config = dict(
    d_model=192,
    n_kv_head=12,
    head_dim=32,
    norm='layernorm',
    norm_eps=1e-05,
    bias='all',
    parallel_block=False,
    lr=0.00171,
    decay_fraction=0.901,
    final_lr_fraction=0.0,
    doc_mask=True,
)
Each number is 128 + 24 x the weight over its row's rms, rounded and kept within 0 to 255. Layers, rows and columns count from 0. Numbers have three digits each. The size before them is the row's rms in percent of the matrix's.

# layer 4 attention key, 384x192, rms 0.0668, rows 109-218, columns 0-31
053:172116111161147100115123151139138131118175152135152100139124115126131158156161080126160128131123
056:182104127106151150153115109097139156110115102156156153126148135194137112158169102143136132059131
053:120142136134097107092105130118155120166150157140124119113147145150116116114118100116202164169125
056:126113110164124161164130103115127145145132094155128132160101148123132084160139145137115131114096
052:128117120137117185159102107131084107143094149106130142133102071172151121134135119146152158156140
056:146135125079154140155117147099112137155109151141150133154137152118134119143143164158139110119147
051:115154128130140147154095105138158104142109086143110106159138135124104138104104173105130120142127
062:170129130106156114111159124143096122189154091168112122165126107131137114137154133161114099120106
051:182137088111092094125155137123120129154162142112145161129136117132133109094150130142132104138180
052:135145108097127104116197094106130129091120127130098131067143160147130114100105132116134172144165
088:126117119132101147118171133103122075105088131143107169080152130145121152133138110103138136175129
057:144157123153155095112127143118147106141142141176104127136101137091121150139114121087137122127151
068:099123102105106145115153119126117115085110166131106137081108126128144148144146109096081161160148
053:147142123106150108120145167122091179126197109157144099131144120094127121115192162115166115123099
051:110086122115142148152176132093099139146135127132087156160160151176153114115137143131150129119143
058:136133114109146104062139123100139141152147133134118138087115142137140129130131115093131073166140
060:148113119138191120127140095105151117166159119136146115170099131148124132145137099145150112082116
054:162086101127166129141134106128120174175162080101110152140166131154163098129144149159135126077089
052:128144127126142131083139138130104114146196111139118144129153134163133121107160081078124096127131
056:108147117120127179103140136117088129156138143135142118123108113150142095161128108167141191165172
052:139128130135149125131172145122114142102135106148081113148133150149157104094154135124134107138119
066:177094122084187129111199131098085136134120124126100100186126098153113143151136105165150120139064
054:147114120080138127133102129146125128080129119130157122189114122120126114162150133116144151077090
059:125112121135135129137133183155140153091128095079124106177125126152091147126117135117067166093123
067:122104126089092160117130091131138123077130105111126127145150129167127136157143091177115158154100
057:153126091078115134119147118147127142108137104141153115093147121152129141138108138089134171137122
063:156131113156088162139102128115132118113097164168121129108173135146127101113127126161132109110081
082:134143159138171148100158133111145116103139164190120132136130099116123150129150081131137104123093
063:169101112156166121062133144124077134098128180146132162085142111087128131096101113113111146111097
063:136154094133119110146159126124115155134120162134127091148089143126141133124106160139138125129098
056:136095120056144144101134160093134128175122099120145103189115119127131104136117157143088167131147
070:131102144096173113124153127106102143069118116132098147157128083112133174168154120135105133136130
069:120048121129119124156094067137124141113147082100186175092150141154098146131167148119147126143168
064:119092119151099135120100124145180104155123101146121127116138147136119146117151135124174130142169
065:066121135144118094167099118155166130152121151129115103133102136129116155150098159116126093108138
066:156136144089127140133119175118138142109121110071110108140151095125085058145149156159119116089179
059:181152138112106124121156106112129152159119103124096120137136097159116145141146094122150122153090
060:162113072144069144108126149145074136123132126150152124113131119120142126109108124078139162174148
060:126101128127145172157152133120111163104143111120121104104101101146074090129106124118141159094135
061:107137103138149164154140094129081080101141137128127145154105119149139169123132090147085138098088
060:175122098094155128127148121129131101076157157105146138133126120102114106125173128102082135117117
064:113140128146128147123125124085107115133127145164129113126138092132105140136126126158159136122129
062:103139094118125132117167172110131117114092156139119071142144117075138168102105104134144081115078
051:095155097136132157126105070114139111118160162108126112145114149081114144124128118094096144087123
070:136137112153146149095126122107101165126091186153096099117117122143089115184102111137113134171097
058:124139160123149143104169137118170131120130128150115147102139135116115174184108097167080117154088
065:093124122176119133123112129130143123107154094118110116142147153114118118117156121166118101107095
071:100118152096139123118163137122149135100140145119121100154157136110114193180121130157127118138062
062:119145128123115130138142129117082118142113157140143095113107114096114121081090182125128113094150
073:157121120097171125128155125103069144079123103106134137169139078118128124117095102111112155106075
062:143159125109090146101108135098101150149101167137110161136092114167159105144167133121174122142145
109:128135135093135165139146159126072165144139178097112135119114089143116174108112094098133120116097
131:117157146106119179158141163121142151114139137147106112125122134139122135092099115122130153119146
125:140146114127106152185112140129142135162121146119130137175135151115143161121109108152160131131121
124:157096118150125131121124130137147165172094118134132146124113175096119154110173110172097099082100
119:119087136125135142133144125138116163130127106152108117104131130078125167116182119179120139090098
111:149130125181095141123166126130098164098120110116169107126131139176144127144144179119129144141165
123:082129144120124136134087129128162114145181100134128121147102152148102126163133134110125173132136
109:107127150148138129170123096161112165113142160136116123145124130092126099118110111110133161098134
121:107093107151142122148143123114143157078115127140130120128152127112129138188109105110151151083112
105:141119123150135129120138117164127123116130102125098127139126127115142161120130149100143131161099
104:162167136128127118105121132103082138129094097121130115117145151119135123151195107119126097095141
104:151094114076114134124139151095117130114104148081140150173114138102126175105113135152134117174152
112:108121124126147146107147131087110105153137121094141124154161065122159147125099085129150151127092
121:087153126121133172135126081146173103125151122145109098115113119102112135136082142163112153119121
116:118150117072106102132134123093140094137123106135136127127083153149112126167135107099134122143165
107:143148128118073144125143127080092132102154091138100128124085088129153129171140180152133125134139
110:145118145136089136174122131141132107138093100134117119075105138151142084127149119114150146094102
110:119128165153099177089147141181175146122140167143134122140154120112142130120123123119144112135102
118:130131113133120089120125146158163153126113142114118123151149126130098160132125109125130128152123
117:144141141107128150118128146143155122112151118085131147144113168139139128155108157132096149165143
116:154152085127101123170138148077149134105125119133137119110151124093170115134085088147106113125094
119:127133136190137136165157113182130136120153150158119137117115146126107104148144130150161128131105
105:139106112125140165111139184083155114131099143084138106103132088123121153096130135118140162108118
123:099146126177101158142133133131183119140109168152153132107101138135146172135093171144151123127118
118:153122115156129086121142144146137118124093129127114108160192090088085190116132150140117137133174
111:113109120120091100143173134166129152178106160118132126136162123111167136131100155174109114145127
114:133160148128118101102096109113140127165143133148152125142081134126120139157112091144164120137129
117:143149173128087119104092137144181133157130132118104164119142144106127087133115111112060118159144
102:115134153046122146129135105102095146118084111094122153144136148094157135126135141131130104075135
106:137111145150108158104158134166166101114091136141167182132167135150156166157159118108085106130092
101:145146130127175117111127140130137138119150136151136166157134143144126113157129098111133160129124
100:121118122119114139184141148136118138128133133104130114124118139144125140151092102128106124133155
076:113134121101112099125172141096102108149150105090131103120104126102113128168129141151123127129138
089:109116123117151103143139112137153112177130119173130098142095114162126098151154136132135078139171
091:159139146128099111119120079185129130123123132123097113124119153161122106122140093162135126155163
096:126132097058154109153125080127111143101118111149118135150133130151157105162147105133088121094142
088:146140128105117157118097153140145113119142111108114150148118167159139107150129100125117152132181
086:113119144127113107141128108151133114154124136140119108122094103108120132112113140108107132113100
095:152135158092133104137141128153083126104135138174126165141113129150133100138118101133097086143132
087:105136173154090108119102099126126127114153118111155132129105192119185110112142149122091134125129
083:124135061129100130133183120094140116114104159175101111134134096154132156128112110145095133123165
080:132135138102132139141164107184173129125098133111137141136118147148140139104174133090066101129097
093:109116128157135139141137134142100149127110094140128152147122113075134173135080081140124158136120
096:180119151108115128177148131098121136114089140114083116164150100154126152131096110150136119143082
082:107075134136073153146126154140133128144173117160126113138127113106166125115113149158185156077113
091:079178124151146135093069090115142157105113125108105120122091137147141127125109143114089147144089
081:172142132119131119129120097159148127096151153136170120096119108102138122089143133112128169115118
097:132121153156137124096128122148193151111142126110087129175092127134116133127118122137061126113108
091:145133137119149110136132099133126145095109147150103161126166155139096102167067124180158123135152
094:118115133086183145121122140104119132144120124115159100162117105088132121151082138129120139126079
097:121134136154107137100142107157122122145126115125131159142149166133139123150164153104113110176115
088:175175124091136140139124125186127145116151150139085101152194118081110122147121127181117132108127
085:151145121169104127148134093117119162145090151167136096160143119168157120128148116154108116125122
082:099111135124164107072123161088134101107161128125101114128159122108149095095152121163167143087165
089:135135152140162173145155104115113164112118169145162094175160139144099167144133127131125151120114
088:130173143110114092119120104109127166127129107163115109150156176164134091205142176164125163111119
086:142139125110081151121172134124141092154144112156129154180123175090155131114144109146138123102078
081:139163169141139127094089126107111129107108159149144125141145131114082142100092138093081121129121
084:138119148130127161154124132111142113092143121153099148152148134100094139127136121110139158111094
# layer 4 attention query, 384x192, rms 0.0711, rows 110-218, columns 0-31
044:112114120144115107100132148104140141130092113118123145113120165173146146094161157084113147121117
054:133143163120084111107129103146141140140150129130140141138151112089135127097147081154136105125089
050:104128120116113134129113131125136099107142131157095097050138149118150140153187165072113125137136
050:096142118185149115087126132173106121134074116145134160130106111170110148083115158102152084139132
053:139129106117160131107129127083104104115134132120093126129154152156154140136149147099165131131179
052:135138119101114105092108114120124102149106165104168139144112106106101121143088117137127118136136
057:147089134115161102137154137093128122142127112144123107157128149118122138088134129140067125162172
045:115105126124145110118092129146132129162128170118162124161099091129098112106133136193151101098138
045:112129097124149128135186136116138104113105089125126098114102150161117159096117161087147153154109
061:143123095176125171130129125146154115145116098100185136136115118158112140099132120156144155133119
052:119091138094138072139110104126158118168133110083139133144143111086117134149143108135112092084141
056:104154147139157168144154133193148146161130145157149156126091151158155164159106102140120134142127
052:146149149144143103155136140090108133127171135147143130113131139108108124154158102096129108163124
044:177080098130130153090166115130080062113111155133126131170123155133098142125147180124166140154113
062:153114113114167105121143122136120142161144107102156140137100132115096130107132130164129132128088
049:136109139090152078104136175085164104095139082107127122131150115139134109136152135102080141116125
049:153096112118126170111130153094121103128104092167057131119165129146138115095149174078107141126143
050:121134164189164136121107096177156134190134151117169110157101122132109080090135096112104130129099
048:113096105107124151169118143136047118098147173118132125144148124161126161147095109124151145104117
051:145135137097124133124177141082095173121133122134125148115146182163169109101130112158153110156177
059:145104098128128115127164119177173120144142132139128151150135138157150114156084149140081097155130
052:131133161075171112139179160109107113130117117125103118109080133108153121137138140098117091113156
056:163117090124144098088144115124101148148089150133150116121085104143142097148164155121062101133150
065:117139073131103125110166088155139118144142103150141132062074117131117124187134144135084171204129
052:117118119103086124139133130150115134150077096180095128136129137113131122105136124136149099139122
067:140132138153128179124067109128190125059126156127107091109186131161123147126150116155161102114087
063:095125131136138102122148135160114102141152154134125118130106142095189142145097134109115124115194
057:157086122133176111135106121137119134136115108115124126145152138096160110107167089135146141077145
066:139137061137147103147135129135168128127124127127129095154119127106117129078115151132079117119125
047:130081136080141148122121142142113116136103125097139135165160141131126130145112129109112139071086
066:142107154170159085097147119145116113163114125133144145105138142116176129167147136108098124135166
062:129062145127136139123072111107108108144139105149132133087109116133144135110122155152150160164085
062:111150155101111170124095145086127116094157169115148105071165138129112141156134156134178164136126
056:136165098132136131130123121101120165118130137117183122144077093100102160144128157123088122158138
062:104110135149097159106111166128166103106102169123178072182140137142121113100151168113096109103092
063:137119102172101139160118113134102160102150120150140117088048127115130133103098185127118135150141
057:125107117120122167112172141135092135127126155123145125129123146131111144109140101094168201137108
056:102140120131149102134108134115135129138106138167156131154110175132132138083158124117104111134107
060:138145124100141114115163069109126110154120131133137123119084088083146138179179118108136124139140
061:122115113118146123096182158161137114130136100096163112142152101134150114146194117132098119136139
054:105122140077153115109108120122127107113160106121096133110143117130126111141145098117172166118116
056:120123132149121149114119153141136077169099104120134130134063114100133120119159139137132112093133
045:130159100110162119102153154106126164103120149116135095137097152108185144111175087133151093102147
062:128145109124119107143136097179158146123112104105148126166143113167105165134143117114083087092085
054:099141122142103121082158099116160109093133141165135091119109141128106140153139116123116129163183
064:145151136148114124128135132107139123073127100145066160132152157154120152121171067108125132129110
069:118165104140089107129140123144161114101126113176137114095101170104116156143128149113057108175143
058:065133114119149191127136133162126156138113150125147089168089152116116156101138156137128107106143
061:186131133091157102123162101102129122148138093095123166141091163124176138148109116109110154109161
055:093105133115095157144106147129130106121125113111121145160181100154137111116141096147181171129111
114:118093156116176111123132100166140111217159133089122196097156134132115119117127111136086154138124
138:128115146143145141138157146130089127099142115124144134115105115120160157144178117150098123125099
138:127093131118162130096120154174121122132084129106118151165116138109115118128118102158054122108068
123:115130123118124154137150094102106140141133110121121153109160155141169119134088137164130099159146
119:146170106145137120159098121158134128088157096118089143117096104089152105117102094134085145119098
119:130151105109087144118119112087090099144113132124116080127149154137118114141108100164142127157098
113:116129160134123118129165159147109115140166151146129136102105167140139124125161133129103110157133
109:098107131141156134144111100145135134112143074114119142190106143095118140078120152127117125135153
136:127138135122131148158139122153115159143104119148085145120117107073117089106137108136110126145102
110:110133132099134118145120111117151114110114152082122125132128143130105080128095116172146106105122
106:146145127140145104147172132117134127129137158180089075110137092125127126125123102148180188135118
112:103110116164176072121110133127125132166144120108145145145102112073099174136155109132099119150143
119:154097106139121147144142153103136132140128123117076144123123165104133107088133115110105146127084
126:122117103114139139121135164165100124116169120130150123128158153146133129145120134112095140155129
122:143096156136106151125160140109135144082140138112113115121112151099135161122134149125158120124131
108:133107121143146154119121174142176134097114101154113135094102112119121150124172122108153179108126
107:066115092157131119115140124139119113122138149090096106125145098129089098092090135145123134163118
112:108119124100123112136142128124117126098111129170141157138140126145119097144116140139114130142165
115:089126112072114127156125097161180109107099110136155100147088126104124126136109107148184152107118
115:081149131137151136150119103100132137132114106123100118140121149164107143137166193135135094091137
114:105128101120151159150151135152126108137105087112114175169114125116154156102102134146120154150100
117:092110119102148147174150122124078090172110084167118163132126130083085124146155090086071131097130
112:119119139126141157162122172132110121123137131123143115138133141120142143106157178112144113104137
126:102075082121097138160102172130100091145114151126163115138091128117107116136128109105124168111180
120:086151117153169125142088101144156119087111119105116098165142113088120129089117123140092116093133
118:109177100103122124158114081125155105116140117130129089119122130129092118100090098123155127104119
121:133105145138155139101161156132136137137119112119141142067109108082124125144122124141127150156134
122:130133123072092148105130108132147093146111113129130106138159149170158137101118147145123110145127
111:118143132175144150127113129128123152117126105084121139146156130104101087102132061086140130141148
112:117113079108108092153109136131117102120172113128074130113131134174125064096097150117104098136099
102:117153084116104140123131105134108126123153107131133124159092158126180140153166123086110149095127
106:103164110135156083110140106152138154151147141153141173144122107134140131121151160096131110086137
080:120199121124090155138117156139136086105129150149140102119128169109129127075108100128124122095116
086:138112151104084168130133155123131134157157150139163112143119123134088125108142103094120111138130
091:138114140138091109137160129105105122142118113157100129113111149148059126150098149125128109117121
087:132138094127164108108108134113113146161144116099148115148134147101151137140160105091075143123120
084:158092122124113138082105110160110181135131137105135087118132198139099123138111125161185109137145
087:120170117157131155131156128126150116144104114142143191135132136155144143126131106110141096159159
089:115105096134129154128126131146117113111100175169128126107139101122161128154091088122126094132129
082:155130108094108149109111143115130163121146114149158082137133101165105143131141106121119115151133
078:132124123126076119095152100146158119142143144142110092122167175150169118165113099120126153126149
080:117112141090119103127101084084154073126116119099103134100148156123126115141187111122150114172186
101:134134166137138145155138107188149108098145096138102195132145132151136113166142106135085132117139
086:088128152084133130126131169113094121107101122091123154115165133098114171126077109187130100159144
077:152107121148120127119116088106144103105141161124110134115152144110120137130109132131134094158117
082:105129157146161134139099082145116134149153157134122117160149149128105136153177116122166168096126
077:098139110129132154145085137137155123120135140152138132130119118096083092122158125145156158127132
090:111108122132132150162129147166139084176105134124128142162133143120067126146122148139132185120156
085:151145170119118090114108121116159146100118149119093160121106119157107106136088151162155122179160
087:151140104146130176134115112115167118172098124095146121125136179122107128131134088101151166123128
098:139145122175106135129142074065142102095116140165104108080173122134077109098135095108109086159123
081:087171132119124131157148147189163147105115121114122141161086135107125097153152091165122118122141
086:138126101100139151118130108140138159176147136134152103130176142174176137120137096111133123125096
077:098126102191130108085122092138104121131165084099170068106128128128137141115130132146131139131105
082:105136120125150133136099094135120127160107114135106141153092197138107156135118134139114129156100
089:124121091140116092141122118104143143159103119169095104115142150133135124112147150101138111172131
089:107141131144078123101083121108173124145129114135138107142170120132134096125125151109104144159168
083:091115133111111174136157057113147111144081141142163125114205125161128130125148090125129145119107
079:093139138158116124164121136142131148125116124122134094123181140113158138131119139110144138157116
# layer 4 attention value, 384x192, rms 0.0621, rows 96-191, columns 0-31
068:130108119167114166087135128158169143138190122158150131105100153114114170111129103128105111157146
074:163137139128130143148100098128141141128143149129123149110138139134144111157143100103128157171124
071:125138120133114190148138134120140120147130112145113179154146167119128136177097121118131096145128
065:125096125190110185118163076121109188138146130112150083156135143114147109181154110102127158126098
074:144115090091126118097098170147181115125136135164142134120170153112105174133131066094121122153139
069:137118074146135128109159157087105144134127119100098131107163162118134100115101128134106098116113
086:120136110117131142115130106111138135110087171107129139145148112136184130166157115131142148150169
069:138134106098101111101117160170125092080150091134083136118140132164125135096121160088134161095125
079:142143112059121112115118129098127123134142136154148151136145120116121116132069123175137144145098
074:145105184118149088159119169131138124175156170100154092152101161133128101126125076095134102144113
066:162156125139156081160104108149169183127089107125102137114088139126116077114112135126118148089137
081:127107139135136106117125126146165140110138114122151101167122135138156116111102145126120107146163
066:105107068079132087124142137139102123105132129144089136116104132150137093131102157118118123124058
073:079119159089132106170155072138108130125048139159153098140122109137108107165090125154108102100130
072:179078137101161135127157127122149127096122167119159076133106103134153110168146104121142131147118
075:148139172125107111120143129096177130135126156071104131095101100126111086122138135126128163113098
073:126099105126106162165119128163150157135113098122132135119160165132133128111154110139181147147151
070:104119110147156100166144135124138147098152137121112070115152118127148164098110124116154163136090
074:128144106131147164123123169074120136123121116133137178120139117151086112124145154146152128125148
067:110100100102108103111141106135102109116118093146124128124109146131113101135121076124107126139163
073:170088131101122121126137118106088108128161122160115105134156114095099128090135151132112174141128
078:117118102135092130092136135180137176120129129094059131160118162139110110134128139111142123102118
077:157150077138125088151101119102110164110131150063087103118116159134125097141152179128151145071140
068:087141118142148141137131151059142150114106130136143136149102175140138089097164093125099138144134
075:106140113105107134111127079065123151109118079118108125143146139100048149141185135171085098094160
077:129114124100137136129136123091144122108112077135131155139122083130138127123132139141110144146110
067:118127112165139118126146123136113111099144110156129097155143188116138134144107059108102111144128
068:127136091106134151152128172107083141144091119183118110115130121146131115177182187159147110114128
072:140120092144161112121103139152145130127134143115137134172147158120077129131173161082134157106153
075:117172183096161177125162111142132117155167145129136115091151105132181109114112149138064149105140
081:138142107119128180123130155117126130133114135118092127092151116088077094099147105105139137157138
072:125143162131158125107119153156151172106152140129097099123085169096112118098117117140120099157138
075:164099111146139139139076142093095141085096148104111124106099099120084110121147156103114144114184
066:098118112132159100125095106144179089166110185124122129127118119127122090117110120105151115176098
076:104125123178143154146094116135146149120145132159119139096177127146074107147124157114102147127154
073:112155100125120104131130116134088088147132174131097128118092095105119115127116135173187127146150
080:115153118151104133142130108134133103131136150138082107159203163115140108106111076130126126138111
070:119122113161123134185177123155141150129112075138120125126156133163121123113157122154142172145129
074:115182089168106138134088127165129131124176138122125096114159139094129121113113143119166147137101
071:122100154063109133090167121112081128127129144151095172116127132123111116093129139137140097159197
072:159122102084090130090167126139164133137134140142145125168082108143099119073139114148107143113126
069:144103129125092138115152119069083134152118091182125105127130131153131137087100107110135153100082
068:147115150125129111145152131146084132114099110139122122139134151180072143125156125130105167154129
077:122141135135061141119112158134103117142144118127102103124109123096118150104104135150101093114098
064:097149095132119119174112114161125075125155164159145142117156161160120076083101168112099111075162
072:095151115163141158106107148145133113084137108110090121133134102145140072147177138179143119164123
068:145116123144166123154156175111150097107047116076117133139093140128136135079130134116136163112101
073:134084119180118112157126097151144127142128118119166143136171181115097145094109133110150144128128
072:108192121164130135120119118121133121138113164162154124118138153082164123150112091105081125084124
080:172092161117130126126102121104083127131134122136050149111170124154097155159107109157108152111130
076:147164121110152135141145167163116099143169123163107172143160136082157117139152163152139124120105
066:150137126128116143107109151161144121192126040119151196142166110137113142161139144137117124108119
066:112132098129108114129154135111102129143122111120120177149142155172135128118135146104166151143122
082:109098104158140109140094074077100147150143175136105135106140155131125117120104123135134156128108
066:163077145088121112150121149089106110147135112114141122137122123120108113185130117139118168120108
079:130126071127142132134108158173136087113138106125142152149147136117094103088105117111177140131173
066:097123142154091137140148121146111114157126093118145124119110116101088099142173122141132113132134
069:172151167156118144159114134136196150107098104101155107122118119158133098122147154136119143148112
078:088145138122114149115110139111136142110146103130163145124115155130133133122154110078162103110124
073:077103162120149088160091108085072125117165144106113143106180126140144141120130109127165148116125
070:140075137089132123143169125145133153132106141171138124149082118170126161106168108144116125114122
078:125179115148092109159151103123154155164161112129131127135128118134164133133112181138126139138090
074:135107109154143135120153134128107119148100145113134120085136102094158115124093125150113091045143
062:109124094151119145115083139116122125156131125140095123153159127127120119136130122149170119153153
094:158155077114127110135162102120137166145099111092099135190112116148122132211154148094089102138118
109:134153141143164134135123090170141101093159115085115132151135129154119103124131093120136141130101
095:140119096082162122142122169120121121118135149149115116140135125125081106120123082131125137113122
105:167184117139138159146096098135138141093138142123131144124129110130121112089104150133110110127124
089:143156168124133126126149153140117140169127148109128186122142165133137115136152126094142112170121
111:138137140125132144140130143156112125102089105145112132130105136115122134141144154118113122113105
097:141137162137084102126148143166123117110132121141139153110132128147085084176138124085115125107114
091:169124140144142088136101156148125153146077139108099128107192139108159107088088090129122112134156
102:143149165154164106095179119139098138128128129153178069114147133135139176147150162123138106139112
097:132123124152136113080140107097112110122135114086121143122170128135122107133125094072135143123180
106:127196157152095138128178128164125089127091116119142124095182143192164135147144187162112126150171
101:146118135116142140088111127110119127114142125125173126123120137094162176146144184082105105103099
095:157135101099100121109143132125129142112104095129136163129167126126121135131119167138149099137119
086:108151166119123105086129120143114132104161121122133116148109151141057154140114107152192133090112
107:137127146162132123111093129145111128108120153134128145146168154153100126143159112107102154084128
110:103124077156102118126111121144094119131121138141140136095123131134115115141124141130120115133138
099:153154142113142137124144143113084153152108072138169139092113166142135144103086136141148148148108
107:115075099175099114167124154120135125092121131136093142124155136120184118140156137145109162124100
102:138126116107123119090091144114103143144159096138136132125086147128124125103108148150141132175132
102:123091108130164104171121150145142156134162124109100126136146127122132134071122115115102140140130
108:153121101137131165114137110129143190113160113113089085145079119136133108130121146162136110148148
096:122173130160121141141128176168118123115086142128109157124122107115123158092107108165115122142104
096:116118117144108115102143126189144142127114149143128130145119149153108114095080137112171124116135
094:156154122141152106113093111109154119127107161104106121125114146167125113094144114149131102154122
098:118180115135120125100130143129150108181129159156137161161134129142089110161121152133177141133107
112:115165131113117111102117132167189170141115139098151148132098147126131161135127108080164126124126
089:104140129119151121150143136129091114174114149158173152116149101126138125136146092145106141110113
109:151161106171131164120139132186161120108155155161185175149131118159159140118111136129103131112111
096:172100137125110160118150121118136096167113118088132106114127143154169143119096139121122155122132
098:135098140101097161084134108123145144098138171119114148081117138144148148157130129151149095146102
092:148095138124123131123129151111154116145135146097129121156137118072160120120078129114122116130173
107:133138139177152086141152130166118084117063117114151144156099145133118151109161114149120134120104
# layer 4 attention output (transposed), 384x192, rms 0.2, rows 96-191, columns 0-31
061:127133142107147091173089109106097100112083117094140120177153107155119097138084147131156157120121
065:130122099119113102106141107115113096124088105128148098153129106113120124121102140118125110115111
055:157135170078154069085105136162106131128116121110142100139126103122143089100166138114126141131145
058:146168127046175104133113168164155089100123088153117152129131117146115153094102139161138116136165
060:112133138129132133156172075118117111107137151084126115114077099106153075174124153180145140115125
059:097119173121108110160067118134124099103148148144140137132101101133139145130172114120132121160143
072:100123129157145113125115130153142106158132107154103109095131143150079138090099124149152137108089
055:101125133177155144143178089083139163167119135134182115143107117116097163173154109150113113138109
064:107111141161138123154142128182134110123105125132117096137120118165108155134143117086127101118164
061:122128087161111166104131083107139123102110079131106154094144083134114144138100130146121183155162
059:102055132123096184106142115089099082111138143147138146129147098146180148127166104103105107164117
070:105146107141133147149142110092109125151167158142094165112136105120128129126166094144108110116108
056:103136145142137132128120116157156124144135117109163120124143137123114161151147095163175132144173
067:151142095142128153098123141115133126108196133135096144105130116122135127085142137122142168155079
062:078174102142117105145118077142101103172111089127115147123160170123129174095116153138123117119156
066:152123092129157162152170149139091147126149101187127142136134134152113150130146123127135119130152
066:097137148133177108100127113115083065107186183136126104156116123133092122139105132124112110107115
063:170140174118084155091125139115126124122125082157122162103113177119122135180152139104111132134143
064:138105157133119092163108112161121128136134141125123098122135122108122128126111070130098156176098
059:163113142115164121138064153113147109104140131116122127134158139117148172115120165164133113107106
066:147139109143152134137121116134156150121118131110154158107110152147131158156129127136142108097131
068:126110160094190150120127121085100086104162116157185124112106103130106154138125124134118132152127
075:113135167143130176106130145132157146140104092172173151123137093141122164130131074103096137148130
057:140088114141122101146099096188121091150157115118131106096164078122128156157107124146166140151102
062:172103133138143135119126149178139122132139153134125122130102114139181090115099110106141153147095
065:164153141129122133155115148139066127117126136106128103141169164118136133138131129116102121099145
058:151104150127122144121103104138114120128141138105137151111112101117112110091156173150146128131118
065:125129145158145111070123127175119108098162135099140139150142150102103146082062070115128164138160
061:112130171127108146132135108113134129151136119141156117093127097123142125127100087165125105113106
062:153082096122100076144134150104135133073101097139103144156123139102100138134169125115176087155120
072:135104142150134097155130134117100098101166107092139163169112159144188138140134136138115132111166
060:117126102123107141150139096100124114133085099143146146106170101184150141137139142123104152106108
062:108157141175138123132146138131115120125126157124122160141167152133126150164134115126132154123032
058:208147154133093173139146136128068168104122153147079138156128113133127120171142100137129137128155
072:179145106121140141088168108131121127143128099141143128143114150113155135135141075155154118159136
067:137112160136162133157127103138147130106120123135148119160147137131116120104143097112097136106113
075:173138136122137117126124149129155155104094123098152135135062098105120124128150146140138111117150
062:156111096099103109109082140157148107159134139147117143144088135096180113118143116095128078090151
065:186108145099149135131111124064161116148055130138128121206113142123121143155092084104102120142126
064:100154157186185145132142119118107121105147123129151119122118119113132133123187140134123171130099
067:100123179152136150165116111140128124092142146116091124108131120112136100117106137122099111135137
058:093146120158161096136126138139139091094116154095130123114125107122114165148124155132110086140128
064:121146119146156130114120124128147126123131106155133128111138081089160105113154141123131085059149
064:150146126171205146117133105132150140131117133115135111151144106112113121162101129115156157142149
059:160138163143162117076120151110139166147141077101132173112128098096139173184156095162136142155120
061:128118145115135090151173065135122125151124110126155154112154159135111170145139132084136150109094
062:141130122115132137132144133141080188164183109118137144082138163128132126163159135126109088153152
067:126170117088146140095111151098092141113131119120072155122104112105119137182147083145094116143134
064:231097144126137135125110152118142154116116133139112129151152113161087087121111148133163108172142
083:092150090156099115151154148110144124148143104099201119127094110125139099116125170123114084141127
066:149101164117127135115137100121120105141087121135154109143103131159107122118143080132139119147131
058:101095114065121114145129134113142129101147171140106092121136153097128140125153090108136123125119
058:156143156110114143137099131143184113136129134072147080150096100085150091105136107139119092100130
065:117137157141143136131131185150125109111119130105157163150115068125083156146146123093102123143115
062:095147112126135126093152137106121144119111165123125127152119143152124173110121163113134101132115
073:101135193121121133133100118109118127123142122098068131111122158144159141162147094139107136127133
053:102124088121161123143083160145156124153148133144113142140099119121160141106095109097125110093149
059:132105069080162132105123151156120128152172145105113109160149133122138134126087091146117130127140
070:148170143170154146144132117133138117119103144114101103145140102095105141126112120149093158130111
067:144137093170164147115156119133106116135107125145135139119105119142080117157128129126115085116152
062:126163093134125140145113120117120091136119138093126112139176107114156101108099164139138097141153
069:147106125091141155117097142132171097121113140124151100129101127121110100110103074115113096113155
068:169130156147136128115108122113123124117130152130126108166139142145094126141127152137157182190120
054:110136153104129114132125129175127130113130124109131138112095138108145154144138089114136144130074
096:138143168119131132104123109121106073149169177144130132119156154072163117140143082177111144132140
110:166141150109118089152126154121117161133156168156138153143161127110131111133138150144109129136150
095:137136116127108128118150131176129143118095117130163160083107083096172110126134156096105155134106
102:099114114123095094155159105103112091156118130127177109118107161156159178137111145140146160133105
087:137092101134151146130111102124092134093103163108117062125148132109143087081120100132110151105107
116:132085142134170119107127161113095160121125148109126136137127071122142099113087143148132135150129
092:111143114140170129135087124104122163121134103113155106147164135052118135123117117128100116148119
086:106148113090134138107129163133132122121118149131121119166105130151123109123158189131164101121103
101:156108126101154121138108136116134128128147136132152176170083081097149089137108105152109104150123
085:134112159101176154134148146136172102164119111129096149099106106103118124143122147131140125142166
109:168092100134195089128126158085105160127141089085136141145115089117126113132140099085116121158137
100:097127110180098114128139092132132097138063130142147114150084107147089085128116112134159156112130
095:133121141155148149125110148137133123157141148109124102114081095118075136162169130103092157129079
091:112127120156137131145108150107154142142140063146136150117141085121133076139146143147068095131143
102:082130110125128112124172148101104114133145087090089148099115122090139136139070133149122097155171
117:121102180086124144123135133159130140150183142116109134117138100116182105130175122110115144121129
098:152063130133102115116083094154136116136154170110089130144107133145147143172164091101116104094169
104:129109162108164107099119167173151146142134116104171124125102077159083110139127099133111075123113
104:133136116140117116146121095153176102149116131089099130172171120133128148124171082111110108082137
103:134145157078130199071101127140144127149064111118115094140143150165095166160114131153144157132094
105:126091117128099115114156122114115110110139144142135145133190152131149123141160158152146126141100
096:189084124173126151091120087130127128174127134159118111136130192177158153153136154135098149131148
101:115115108131161121155120160101096139146148111140168125121093113122157135145150136153146141111093
096:148113160128118140152118141118176137142088098150174140139122152120139110144140157145110151139122
096:145111113155124121191128130136114142060166128143156117122143091110156146105170146153059132138104
108:164110120147109123174129146066115104100176149147117150163144157173165151114128135121151138141151
090:134131087118091128137093149171103098123152108116097133175162182109133111128112146109121133120120
109:108097118173115106107163110137060113137098112153136140107116099129119167133152145139117097156120
097:121152122100159077142114134156105172114152137115142145150138120119112145132140147151137105147127
098:114123138139156094132118137136121107095127116138143084170117104147109111092138112166103119115115
091:138124144167133124111128149110102143117158112184127149133150120157100114131161135096128177137129
094:126089126082109102176119150160131113115126119153098163140149111127101125111111134101134108143097